config.toml
d_model = 256
n_head = 4
head_dim = 128
activation = "tanh_gelu"
norm_eps = 1e-05
bias = "all"
init = "trunc"
init_std_qkv = 0.0266
optimizer = "muon"
lr_mult_qkv = 0.7
lr_head = 0.0129
decay_fraction = 0.276
batch_tokens = 262144
doc_mask = true
Each number is 128 + 24 x the weight over the matrix's rms, rounded and kept within 0 to 255. Layers, rows and columns count from 0. Numbers have three digits each.

# q: layer 9 attention query, 512x256, rms 0.0771, rows 239-290, columns 192-223
# k: layer 9 attention key, 512x256, rms 0.0769, rows 239-290, columns 192-223
# v: layer 9 attention value, 512x256, rms 0.0682, rows 128-255, columns 192-223
# o: layer 9 attention output (transposed), 512x256, rms 0.245, rows 128-255, columns 192-223
q239:117158119143133153141127131109104159147107096126161135114124112135110170172120125151137120132102
k239:106152126114102125139164096144167138141108131100183104139114131148132128149143117096077190117091
q240:106121170138147093071125138117124157138118115140146154159117090105139150136124190148121093128160
k240:127104147127085148091127144188177162113079147133138122157150132113150123137137102148123132130158
q241:143087116162118060084109129158076128125119127133133090213126141126113119183154110141094109147168
k241:132106145078176138091106083104172120122168059117143131159134136109153121127140087163138136157176
q242:140102134154112074129100140111126155158076153163154125096134143071098138134113087143175075161112
k242:134154095122131165121091133147153093132141098152108135125128128148109100149117101160133100168092
q243:156131131137126146122113150078150135107153137181159119172149113131109087163126126125146123116104
k243:128094132142117118109135107101141173082119125162140126086136158118129144111180180130095092129158
q244:103137119153178132143092079105073114117118129092093116187121139121115135120114122157123100108123
k244:107110167111126120076191102159112098107059114157102122127096123116104165103150131131080128128113
q245:112073156112108118106128111123126143158133119133151111061137113135106125105123159164101126149151
k245:143127152140133162131138132131144160162143113100131136086141110120104134069116158107138096144148
q246:168137128095134147156106111137124117139142103131126092090135136111098172094128144098093119076150
k246:146146149126110123138104123146116129127122164156139102110180086140124179099094153141091120137128
q247:127099152108106121125138113133145144147122128105101174169143103107164129143154104132122133175185
k247:143170132103117168139115169131166138133109080173111152113123134091081164157086134122087151122161
q248:165125118147118126164138156143109111120106163153132121116120134158112131103142112114120082136124
k248:160157144101103155116118146110102131146155169129127113138098107117109112093126138118131114137145
q249:113171071144134131137155121127106138105134153101112100115120164176124102141103132132137084100082
k249:148120092173095122124113086120150136101113133139102158080085115131128128078107077140182141181128
q250:110182126163157145118176098121119126175119127088148129076144079120127100121130104132145118134108
k250:208140117114175138108111142097147115123077157121128110111102150145134113130113067118137155098128
q251:138082129145140112121101136112128189103141093153156125096111149093121112106159128121167140149125
k251:080120103145145148145107132154142115136125084091105107093161150136137095150183108121171129144095
q252:143146145098106132156112129134137135143141117130110158128133154141138132124205088090071130170107
k252:117132116132127111093128105162097124127088158120113144131128138145151080146141128102137102147125
q253:122166122108124116140102138137115125105133114131097133098157156136126158074165103186123098150135
k253:126134128130104143090153093132144133143147103166083124148151136097128112140105136135135056151102
q254:123114155123098118092146099134135165136154130127129136117124132159147134135117148152121112093124
k254:128115171142141119089148125105092118117132128137130148117137169201147129145104133086137134120125
q255:103141129086136083160085150128120169154139095107122167130180132139103134151143100127172114127148
k255:103146186101128126146125103143135119135094123141109144107147115118089113147154127125113112140158
v128:104122162104156123142123108101130185123121123087130100109130121135070121104125161115113131123150
o128:162146111127093182083140145139129135128138149156101158122169166164159121152138138139139125115147
v129:131119112115101123137084130127100117145123091144122140104124174123148131103144141088145191078116
o129:120163123133113103169105092137163136118154174122090113167163096141136123149142102119144071127137
v130:139124137155109158146131152116147099120133148126150150151162142099131161146164090101118135139093
o130:117117120162149083119132112149168133136148156127087189117119089144133122113133162124150142101140
v131:085114113136150092139140120132163136100082114085120140130120095119176149125132124132121141098107
o131:116131150168059123128175131114138109126165151136138107167095128143076128121129126136140102141127
v132:117133112098115112120176084126123131082139139100133137159113140114141134141187099151129169119110
o132:125120157162094157115105152140119101138138132125127104122149103135133123142146156060139122129120
v133:082130109124115174071138120149114114079124122139117099129155141122144153136110159173133128156130
o133:155104164139093097149124145112116148157129124104112129138124127103093108171130082100101099104134
v134:137083168154130136113112130109141117117152086096082130139172136144120100097150126160152098128197
o134:141166118133122134119156153127137175097045133115173084140120137125178141138120116102136118133097
v135:171115101127160134137136140105133119108102149119149143171148108129151152176148125127118141124141
o135:120152123102123134152123128153109145143096118165105053160162131124100151138121102133154143141164
v136:094146100101129139111103140149124122144137106137134142099161144098142169113116131107111126133135
o136:139101129152157164125130127111122118152119142136164148180146146140110088147152140137122117150135
v137:123120102108187062100117123148125136098157118080154127157124165101137174148112136097116106103113
o137:122156132111130157117122101126131127123102148160130135115091078134116147124138128138149154138133
v138:144139128117122125105120155107160193130117094151123128125136192117131112138124139131137121134113
o138:152116166135108129111120122096161056081125109156103106133134083155098139147119120130121132126123
v139:094106112171126131128132113148118170084119131116107129125136175092148129115119110085112111170109
o139:122135147127129139152141134115151113130132125112118107131099096145122100133088128156144120095132
v140:137133129133128084134127114151094106097100134104118152138144128117139137140096162122127104137142
o140:094118104142142124093153148158170130150157135140153155097122122159085101098131152115144129130124
v141:128113162152136114113111118094126066141144134113148112159068108084158140090144102115106081158143
o141:105121137123144204163175127145098146137132117145142109128175129152115131161094108116065150084079
v142:146126132131115117119090130118198156138148165134098119128140126162081131104124123127160131134124
o142:140100120116123144081162137136074165112125108155121187074089166090156164110132125122116148112117
v143:165081107096095140111058137103138177136155132105127102142189131120113127120121150149120098095110
o143:137167117118163142144170101153113136116120114127088160088081148148130130139125137111126143132165
v144:160169144131115091131131114156162178110171132151091116099156104146121089149147108165114091128128
o144:115116082147178145114087147119141109127119105099134147142149120091165139104177129117143147136100
v145:160132150163150176105126167181136125120063159099135086148143125071130102169132129113123109127089
o145:131123124123108127134100104053146163153150096137109123162120126137135176138131151116116117120131
v146:146112161122088118089139097141125125125182139216124163157137095132124123116131094122172123184098
o146:097100144144159153131176148103090129135086127109106104096125135119100128166166116141136149131175
v147:144108123116096143126140113133104096099071116094123179131106151162137138164181159124118150077132
o147:081154142109108109157158132123140112199185140135117078153154138086131108131143117153128157161152
v148:161123141159140125113151156119072099142133108124167116144127126134118149138118131113128101138144
o148:131141136099161159166119128137163129117116174149129107145153085135133090133122112137129139139122
v149:135141154164086117054152166118128077127096166141135144105153128129119131114126120138124110160120
o149:123155112119087135138105085134116183162178110093116146126082123156104110100143116118113126091119
v150:122116126146152144120111139097149152099101102160143090097128093128115117126155085092157107131146
o150:139121128114139173110131129145144098148168127121147154144139158128147113121119156147108124116152
v151:098111157125101090095127114149143122111136126119126145117134181145137146122147166125128160118118
o151:198138141133146139153157115116123100139145157126163170105158128121129079077167112101107123105100
v152:137157119150130157144088086091130121087116130118143141145176155131137144101153151136101129135182
o152:166105168146152139084132145127103141102136092134088147136121093108118054188108143096156099178074
v153:143124169129156105127156138152094123125144183128108116134087105123124113110122088136115151178104
o153:118124102127119176125084114129128129111092084162111175127120143150142101167151151117158131112147
v154:119113142090151174133092130129109126112104127120104103104153126113139132147179127131115108168135
o154:135093166149081100117176120136146125135164114151148139154089093170115126128105134115143141123175
v155:105114109124145104112136099137136096136131129129140132118136106142099092135125125150173128113151
o155:178146167159150120114153114145116118135126138158180108139092137139155150134175171115121142090124
v156:180085161157116110129140122148117109124080119173132154154117085154121132074161147098159154085090
o156:125089122115138162099157099141143156119159104098128117144126113125153095151123117115129103111149
v157:119127091091120119122092145109146120093143143100105133110103155149161138134128078124149158120132
o157:152117144118090142165167140114087154121071138177150105112108159094114161151143104109136127093124
v158:142118144142110097119129172106118152109128091118125139166121122120173133163138170117137178124150
o158:103127129092104159122099106135130146114134124113119143116126111164130139084120120139139112103128
v159:163148148137132152127116121160093104126141092142140119071146122173138130140109087120158117128135
o159:119119104092120090157162097112122137160115168128148144113122148081104144166189182096109104125147
v160:150108141144146114159180111135188133140097145169086070163086136173130113144114127092083105136113
o160:142149107090154148118051164123140150124184145129141165077117100094103115113103103142151181124131
v161:118122153149108140145077151113108115162157093109160118138183136150176139110118102135134187123141
o161:115137115115129110141197103129097142094087124116120131149149152095123104119082137165121047118121
v162:105089103111120136122167153189102132135118177150074134105145123148130134148142126113145064115163
o162:150158124138120127125138123104104123087171083130162122131137125136117170136165114135154184142140
v163:153111131092118129112106105111107140138102139076165167118168147137143135186148110101133112094127
o163:096128119158171131130100116124116136115104121129083112156108141131073138080144168155119147135155
v164:125120112125161113114148133130125117129158145137150103165124193135069166091181087111153097123148
o164:176127123138087096132121113101153119163132063109098125109176088117177143142102157136131139131116
v165:141206145107131158150161124106120162128101143086152156131135137144110130143166151126125169115140
o165:098093109130104124114117178155125085105155105120106111102132144123125106127135112152147106134101
v166:114098125110142145117135109104108114111141156139156122105151147099116145124155162102162118097124
o166:161109130153166137059108117151104118126067092125118154117158128158126146142096107151106182158183
v167:133126133122132153094144147134139060142122106122111083095134120108143131114146119110121129107113
o167:127141105140154109144133068104122112171145154119144121118084150085135093143094174134112121128110
v168:151113159105138113180155155080205094129155132127159115135140124113077116100128106117139088078121
o168:141150097115065131134136102117153184111077146108144128103169141141157157104144170143138155137189
v169:145118166133133160123151115104129140127132132110134080109139120110169127087093130117131150142151
o169:114127162107140103102096107136112154115085134095112166103116148131133130180145140136120141111127
v170:105106117169102155173132180140110103123126113115159121159145128119121128106119084100105102114138
o170:122144140061133123098121140137127117114137097106155128137132105114143120174086103146142158109128
v171:140134166178088096145124161111126101136111140143109147137124151150132184149077174140135168119129
o171:122105107061151150103095115139139135091122106103137104133156147149143054122199120113133110124139
v172:105114138123136135125099094125120103132089145123099109148140121135107130121151137114149124140139
o172:144119141151125109113158124159152185143161127116176117141144091107160181164101140116135096129107
v173:140135065135117107138082103117129135153105158119134137158163121106098123188167119132114134113148
o173:131140130123131162137149113122144154130095133144106135154070121165134160113134114139127132119146
v174:166090143129163124109141167137147113125139136125152108125147141143116121167136108121144131145122
o174:127152108126128108113121065164182127118125132160154172130114122166118100141158119137125189080139
v175:152178118126155126059114162130138133134153115145124155123128153113109122172180148104128126133117
o175:147084115140074133117114073130125096176089108128126103156120115133154084155135125178129144161195
v176:147105157190122176139136137118124150150151114129152126104084145100103115150110113111114154123124
o176:122162077083097104115092133133174136156143116133109155099145107143148136088164136165135120149173
v177:134116115123156130123168152118132148105081145125153145129117147146097125157076132127113089140116
o177:075118099106112100129128157156144113123152155117115133115104103077132158122119172108140141092198
v178:124091140149113082142112155124137116148092126128143115170139186088139093160094183093121125114116
o178:146126170122118119126123099155118095119127129147144168106156065126158147063125106194123121152138
v179:137160090115145144165166140099115131125135095158130159133125138096162120115139151137129168061143
o179:140102110140117117085047154124164134107118134098138115100117168129115159123134145133115175124180
v180:134160169145127162188130162116171169134096175110131098127147122145144165100095123140137130090142
o180:086090154136125116099122109121135114064112122140108130135139143128137132096145133128158152153107
v181:100143102128116116144138101130125143134144128111117188189145086149125147124083106128140120087134
o181:117103120123139105148128181116125159113130117138127075102112164132146128150129136131127170123111
v182:090137138174111126186114144120109090174113093137164108148155127138152122122138118154143161167149
o182:125127143054133152101136127117124142115088096134122090110110131117111101108119129112123129111100
v183:096112158111125164117185111147132119120113118134077127131158121117102172109166127162140151123146
o183:139101112119137105188118156098109152153142152140136094108144133141172084130108141104124131118102
v184:121130083127150137152126141111129147104113140090166120118116146169065110098153122126141139136100
o184:088151120102088098079122119141131105144147114115103164101158121153168176121095135157120095148150
v185:086121142141146113109106125099097130132133101139116110139141156115092116096128126143117159132108
o185:188117114128151112133121109151139156141118133134176128132131137106133157107123097147117149081121
v186:094101062152165145124085108106083138131092168084115112106125135160125165116090193143123094114147
o186:136182138107140117143158154155197072116162134149151143109135155142117105163177082100158180106152
v187:096131131113094124152149125111142164119141139059104126128126113081116116122176140132107131149107
o187:111113196124135143083145173118129154139127110160136136139105114132199149124087125132134146112166
v188:158146135101140108119125132134124097107140156109129103132120138134147111150162091139142145095161
o188:083128109138147133145131098117164136150117126110126130120125114158134108112116111129117106174108
v189:136123135156140168132109128105135128128138109090129086107127079141153130095173074089134132154138
o189:112156127159106083161135117135113125136098097124125167112113137104151123171123149140097098110157
v190:122119128131165111136161140156134134151096142163065143117098124139120118132111133163116164092111
o190:148118104174109117125081110098146097112157122072152153083105131118157135117148151090118083139116
v191:136112097135138112166118129191174106126121106104113134115112125115095139118135123126132068133136
o191:120138174142142141127148122065132109101140118118138119152067107113182087106113107135134138106123
v192:113129141124128151089100116139199106127149103056136148107118121158132087093165092135155132090107
o192:165119135163103118137145132123138204134117131113147148131130142153106134169112125162107147157137
v193:159145146102110080131086139131145128074207147118102133100146156117165095150093128120165096131113
o193:131145096186179101109120110117101138138052140122131090129103073130120125117130154175125113148111
v194:131100092118118118170125171119112127133065145122170114122110124147160120173125161152121130108121
o194:159124153132154134121105116168132119126114082168126164154139159083107122090162114129170148154094
v195:107117162127099109108145139172142147140103148083187124133094130129161117132119158144108130155134
o195:144114099122146144160150104105117075146099146150100124135134138166138169085157126147156169095117
v196:141119136157184101145160133125168128150152160152167173171120111196120172146077089134117116126181
o196:112091132106089116135134097114125125094124074115139109090109132129116108156148144136169111088095
v197:186096097079090107115129067141114127110135125117125155167119101120142175143112075122115102129151
o197:088132146138111128136172155117109148081167080100123119089147133140108118144108140142088152107112
v198:108155149146128136148131100143139119121167129134144119135122141122105091143117176113135126114139
o198:096134141105135111146109132120098146137120146114117164150106075123144100136141092118112113176147
v199:157170177163143105135120135179145114131067131163158103112109097144119112126061147086174157124098
o199:107108072128144138155109094126128118179114087083132144115178119094142121133151096174101127143157
v200:133125127084186135131156126119137141125107141108141102136112102107154096150115124165181120169148
o200:075102103157094114116127122138147079143156125138123109143090123143092139087156125126126126123144
v201:088120127129160137131147122154129196141148124092162123080152090135101157125152123137124074083125
o201:134132090128091105117121146087124125118148134134142134127110118149159107142130124104141124165137
v202:131133123102169122138127146129101177148100104114103091183119126142145094126144128124142121155131
o202:125127139106139120134132125080166126113144119106139136139088154120095168160147177139128153134147
v203:128173119129116155130184123150163126128121088152110143142144125131151152142146141129110141119108
o203:151103124133135122152111125113134145115110177148152114170113141115150094124147118161131121121094
v204:132154061105092128141147101114154079143102088151078140154137114143147180176183088128112140134130
o204:145115186146134110119116156139130119116143151157106109128084106100101124126100163134162119179091
v205:129077103106087128144132126115125163090100131102162120126136139129146125091141116151101105161124
o205:134175156181136101143119146091097134148144150179132141152112149116079091107137130109125155124140
v206:125146078116135140112150112093165132148137087153165133132148145169099119149117093188101121116147
o206:155150121108130120105114152166132126124129139116086130132084123086150118127140152089166164151064
v207:130077139108124104144152117108082121123117143117144136143132108107131091119121173108130156132140
o207:146159117147181131140117100125121127132177142114077134119135137163089144119124139165125136178116
v208:139124130178142092107095109122090145165140116144182125116098102131114116147177141110100095147133
o208:153102105052116114150120109088107109092164147149112092130114126182094158133068105169147094118154
v209:103119119180127114124131127095140138151150153119114110111109149171159125126139125171106123152099
o209:129140122113105153115120133129127144152133105140142154113161112083077130098152139111173130071134
v210:160139112104115122132119140155145128116149155143153119104127168103151144113139161100150150124147
o210:071115175131103111136157118082114134145141093092102119150110098140105105126095119126116093149124
v211:127104109106096152065136175145133171130162149094116160149088136137141131141138096132130149135147
o211:104101152112120127186138112113143111105117088157134101133134135148171136109127169140165131108130
v212:113102110124103131124142099133114181120156122163125065070145166130118134087132156131131154131133
o212:149122117115144134129131170145142103144117116092108142148142124126127115176145121116103117162112
v213:103135134101120155127197144170089083151141133142122097138139104143118128167103160156109167132140
o213:090124155126113134099124134103163124157080127115070156114113156149143142156163117107123087132071
v214:171109120078132117127139076134109156099144161108126166163136153108128121138150100114182114074133
o214:112112109136163149103140144085131123109129086119137097126120101133105148105128116109109154159163
v215:117137073172115154128105165142128099103118133139151086159134120161115154114127075156127085169147
o215:129147166110131111133134103118128140153112102112130178169139115108148158126089141142116168147146
v216:124110123118130101111100129138141127123104162133126125159125161116118106140147118117136074167130
o216:154183111157142091094165151108135143110137100103139121136127113118148134105087126134131158139142
v217:082130155086141133186121090142147119104145154145120091162129126148155143134119100166107177123133
o217:167129099116120181115094139130130124131113079117135152070117119161083124129100138118152079141139
v218:122137088159105139148106100129120116121131128121139144089124140140120132139151105128147071148102
o218:097128138124094121162149148122138180125118121143127131134140095062115150132148154117120121127150
v219:160120130146142138102161120114135131070072144143151122126145137154130163102151148180082126170147
o219:085120174130121155116105158138067162143142089145093160111116127132132085123094105081145149112132
v220:144169155128150143171163138113162122124114145171121122112176153120147105130148128097108128134107
o220:123106091178173105126103141126114168184130125131132119148114113130064116097116113109116126151162
v221:130119151097121126126147117184132122099118088094097115151147121150140133150143136125080116131162
o221:110143142116110130140126195099113135159129159088109130118085114090138136122117084127121149140121
v222:134126136112119114110114148145159110126125158132178081122148103131151157109156134128100084125096
o222:157078120109112129159170089104134136119123124105081162144143141117107109119109127095150125110139
v223:146146154093163155137113148125124109134110095103131132161130171115153143149113142150114101123161
o223:128097154162131136073112152112134131111101129107139166095093103124117074114143131113093175127135
v224:116126153130141127133104124142100135084140168139128136138176112094150117127105081154125089124098
o224:103102116153161129151155154118153133132170078100119088124131126079113120115141116116117136122104
v225:185128121127159167118158142078104162118123106109209127107079119124095115134134179132144171147125
o225:070081170151066094135095092157142163108086136138104136168161151150131164122129085136107126122139
v226:118093142119129135127097160109100171161116102119149111114116135133091099181127147141149130078121
o226:115140125128105103120134155184155092132122138087111099107115115141163150103106108133136126143124
v227:146100127129151170132118174115086109161117127076123122155105110129121180115129103110154151086134
o227:137123138128122095128118138183147148130168108117132154113153115165154096152142098174137109125141
v228:145104144047121087132115102133116156149138138107117140140123113129128143155151136178091107117142
o228:150121140131145136128132182128155139140139128134121117118123127126133140122144140043145160120168
v229:066112158091104083114110124076175150138113151121098126144111150080111102114153131138137116075132
o229:138147127123140143145128143121085149116163169174128160097092149176111154118157128148114103135138
v230:132110141150168107096120111139101156163152091108141135135144114119092142120090148096115128120149
o230:156129112093144100173114098117140151099128156123134087116095128160135122169147109152104100122103
v231:142107117152113103149129114115123187145116142126113158108137116100111101162129133164130144107140
o231:168121080122105129107139134160152154105140149139133145130173099137148111117148133094140086132171
v232:171102109123079130094166156139144035157119130156132091167150115136136100177144093097133136109119
o232:127131149127122119156123145132151160165099133124144113127128117103091175108160143126113136133149
v233:086126101120158150127125107131166118141146140153163117147155146091165123129128155130133137100124
o233:124130120146151168122076142107065127125089152107128157164095104150109092110104105111113102144119
v234:106085131134138152084148166154067152112156079091157151114165137114123144153121096120105086115137
o234:077135125098132094177089136120112154105128167166118108096112118183129114146139129143133099131140
v235:138182161135140123120106096084114134175114149178158163142140142119164121136165119146109161143094
o235:124102129128158128108121089140089156117141129124096096111116120144084158135115131137132118155184
v236:128083123135148151156101131120144136126101137127110155135140085100128115114123118132136132139128
o236:107161118138102091144137125155126136116204134111163111139147139111088143123173135135135114157126
v237:158106152146077143143156126152141118155119139122099115177130170150132135171147114111142130140151
o237:103076126115122084133092129073162146150121151123119120113108089088140152085135143136103092130095
v238:097099101127101129134126168161128171149140174124176100094101142122110145084133121128131133111136
o238:154118113136124128129079125128169146100094144150140197141145139093147121187070133122153123127088
v239:140116135175139109128117096123115137179109102126135108138089152142134136143167122117128137127147
o239:119092140199103106161136141136189137124127129149135122115146101118148127128115147135145099127080
v240:095093103165134118097158149144139105099100120138187124131117097126114087108120171120070155077157
o240:123145163102105131133071113132108155189133149139078122145162130107125139119103112168163112168100
v241:151134092203111127090121141156122156126158119104130165148144118104134136152105110142144145112157
o241:096140169058118139175143108093154166126146113159113101152148105118152081084150095132099129166111
v242:135128134141115078168146140132134128162154125124122164161098149136147117110138147132120162124101
o242:101124123113189189097136092138156144126124105150127105121157130095118125121105137125176160115089
v243:118114097181126114105142117126115135122146090138148136099137142090130092073121117137129114121094
o243:134154131112135156148083153115134111134137130092169142154135172124117148137087117136092177120153
v244:175096119137107132146125140102122150146151165135073127152120093167135167108140127119168144158141
o244:184126120121147145160152103139131143097117068121143130139141113152167117141150117093125154097112
v245:066130133146159117100168120113176123067140137109103146122106157142121080185069146101110158144125
o245:173124133129130142102070148121117134153139124112133126146105111133167130144148115136128171090116
v246:085094153138118083135134118083139113113122099128147141158083096111140100137114157131137086091160
o246:134167111115150135127107133126148153141154157096092127110109123146083157141101092179096141142129
v247:149124142143067153104133138091150153141158123129125101134123139128167116114079171101138122097102
o247:115156116093126145149092095164129101128116107143122111091126124124126179141150126144073121119130
v248:074098120096166157128115139121180108124072067150130119149148092098153135138113149141119087098146
o248:167142127151094102122089102115080145180164178084084147149065136142147085189085102145161146156108
v249:129161067164110099100122126144111105110181102124151117138169132100103135100126170115093100142116
o249:107135145148152120118123131120155130187116123130121124143171107131112108158108093141131174135114
v250:150105151127158152161107145141101115104081116106122152138109132130120133116111169115154120148117
o250:100107111180109145073157119131100128157162180111092124138138087150077121137144099111140114127140
v251:112145129168133140114065124112141088148124132122149178131157130180123075108138154151104136138107
o251:131119162162128121129166108151118187141094144132098091134085183076125089145143085169185145124130
v252:133087169102151171135161112102145099132113110163100130096150135184140136142078130119118117126112
o252:119121152162124138143114140127123137129095145107124095069100121089093131103140119145160145152122
v253:112125111157178152133174113168118135135154107134151115195106099130094130142164185105151077132114
o253:149127137097134110108149117111170108159155128157127156099135138154114127148121113174147168156157
v254:169116145116094101122094089156096125135150098146147139148112151105135129136102144110135111120144
o254:095153127147118147144167119170086148115119133189151126165155118153130095155155142112066137093154
v255:149125126144146153152155116127128123171105120118168140120100157091164093146124094163087165079150
o255:113117136119094133140127119113142124123129094142137130095110127161128144145094122121106154149135
q256:150100111133127123174147120118134156101141114110147135142154111175163128146132151146109133132129
k256:138102128185127161152122138097133129120132112134112126101136127094148098138133121113124104114112
q257:123095125150086140115125137085127084103137124109131111143136141139101111103146161111139112143154
k257:098150136105136179118138137117125098075157152128094158136130121100130147140155124138137124133145
q258:093125152118110122151148111125131158105093170099165156127121117138128130111102080134112143121126
k258:095150097119106097154116137088115119141106149148103126133102127124139124123171102160067164096166
q259:147123112122091118145130135152140120131136136088141169075139133142093095146109140124121176098157
k259:097106136128082159163172111185103142114142125149140119128121102092105130164146154088179139109180
q260:120119083138119149155126151107158095090080123108157133126133118160177120119126050168159079147080
k260:144124121145161123168090130127119155129097114141111126102105138095116095043132130166137097114146
q261:072094177114099115151140141098146169146153136091172121161153147125099139108152131127140131116157
k261:111129148107105100112176137152176116132197105144107116142154095142165158106095096150112149123116
q262:102104159157128111107149128124146112145145140111120130176123093083124125129119146101123184132151
k262:141149118118119138148115151094145125131173127074129143165142148139142121125102103115104138146101
q263:153151134147151140166093115115148153106128127078098116101164096151114142076109158150128123118107
k263:152174109104128118140140110109129141127154141119136102087121115161153116119127106138129160139114
q264:165108134144094142156122111140095197122145118126112137102124119109184102114113149134127132165100
k264:129118122120113091124146120152112146108139134153120163110116110104129145103148190150117126103120
q265:131150149092094095124126171110136125178137124163138141099151117134106108126133179122059139137152
k265:150083168095136101165119116123173135105148145128106140159156140134106148116155104093095163155161
q266:165135097090161138116131140100108119109145119150140161117137086145139084121106073188076108181099
k266:109115106113154131118135118144148150150113175141097113096139147134108100072174146139158127123149
q267:175167128095173117143124136122133170164095143156157153126154123131108079107150125131142096130104
k267:146111139089109126150108129169190115130105131154090129086113172118161120136154106099127110117115
q268:150119148142099160115122087112147098131132155131101127131166100135095066145130122097117162146118
k268:139136123147135083134153140094099141117124121115137142174110072114137076157078159138143115136123
q269:131155123162106145109146154108091121080158111121091161123140146172140119150094092112077103083139
k269:127116133084150115096124160140124111106092144139109116156101155150127102079162151087139103141166
q270:117118137118096084162126152132100159160103117099132118146145114132177138137096142106186084175147
k270:120167107131105108122127122136105144141092141138104089104114149065119143117171184116130118126142
q271:150113143130117113145098118143145136163133119142118152093153110144116150135144138122126167111118
k271:095150112119108142121107102128101128144122107137101142110169135128155133138111115104186134160081
q272:138116105159123139118154130153123113134187128139140094139120154110120102100152135137152123127131
k272:134148175117102139157125143128104138130139138165145113128105152155107115124131131143120143119099
q273:101174105108147158064099153167098137152080129154151145099152117176176090126116116133155092163139
k273:153109099154098110107150134090096105132172147100085115107106107107109105115166139130120083143139
q274:155122141114137197139094142074137154106105138118128141139135146142135124120124158119113153111139
k274:154155124085137130135107118107124136094125146120108122102117107085095126141126089142110136099136
q275:115142110122160160112089167139115133125174155099144107130137122105120109114136095121134162111115
k275:105116113075127151127129112111170165119134094123123131168096129111121146125153127102130075134139
q276:138157169088086088121116130162128119131145152107136106159124131137142136145100154105137151112123
k276:135116085143112146162134146170152111124144126082179072146124115118124124134109110108119128114127
q277:095111128150176116153093117116137151130157128114167111137125120160106102109149077128162136118130
k277:133133128105153119145129109180151113133137150150143118143158121130099081109107104082164086137067
q278:132128166136149139059110129120129107122136159161115125116129122097143108079136106102121095079153
k278:083127156119125135111139193165106130127151149089130119075117088139159107114184147089083099096178
q279:141132112142101140104139149140136124159156114128139127144126134122166109156156129125128094145121
k279:147087125149154137114152134102080150145111142108122143120115115123110124124155157097133090128147
q280:128100142140119104113149121156095139125121131111093166117100123098147103128128136110148126120161
k280:142117126160065085125125144148122142164105126142099150130133132109191111159137121118081145135155
q281:142115112133119164134130113117140158156124121151149149128130111155128143146081174126159143127143
k281:158135105158116127071112123124149108117127116105120105092142125130113153131144133133098172123128
q282:101125166120127144132171132085131124112137113154110102153144129128133117157139154156136112107113
k282:126120104119184165093142129073112129127116143126126138137174136127105105080099155131139144185174
q283:168123119129119130127183132130145120142105153133123105103129161116157104137127136178134175150159
k283:116137132129121106150089140119165115137152110160124137135098082094155132161127141169197103155182
q284:119125108121147122112152112122147120149122113127112152125118118156111092120128102123149131105152
k284:131094092131123141131121122132115137148095105154134123157129166116171108112158170117158119097132
q285:138174115122175120129147118094129129105122147100129109112151128121136149145114134139122131109094
k285:186107202118152129134093122114100125145124100111126103160121114141116132143126165069176064175131
q286:105097149151118096115148113167094168135174112124131151072121130103154137114083168124130128120140
k286:113116065168156104103145094100122150125130162127140174132156149161085137125151152115136134122146
q287:139117117099132160097120171117086115171142106107147091175127107156149125162117108097172107134138
k287:192119123087134122083122163128102114162118103120135094121139099102144161159158166114122094173118
q288:128116103126130144101126141066154158132138138147145167136165137139112138123105138117081152157108
k288:154161131109132150141135088086138109093124120084095123155137121137100122135138138138134138131155
q289:099161130114110139142139124127126151087108135153127147155161124092123134162127143093116145134091
k289:114147132136175160097118124123137159105095149126086153136122138120128110169136139144176116155132
q290:140124106129144138110165140141112130127084125178133178161132112141107116159073170146081120130137
k290:144102136080124154093106112114175135112081136105143162140131113141120141174124120148161125104153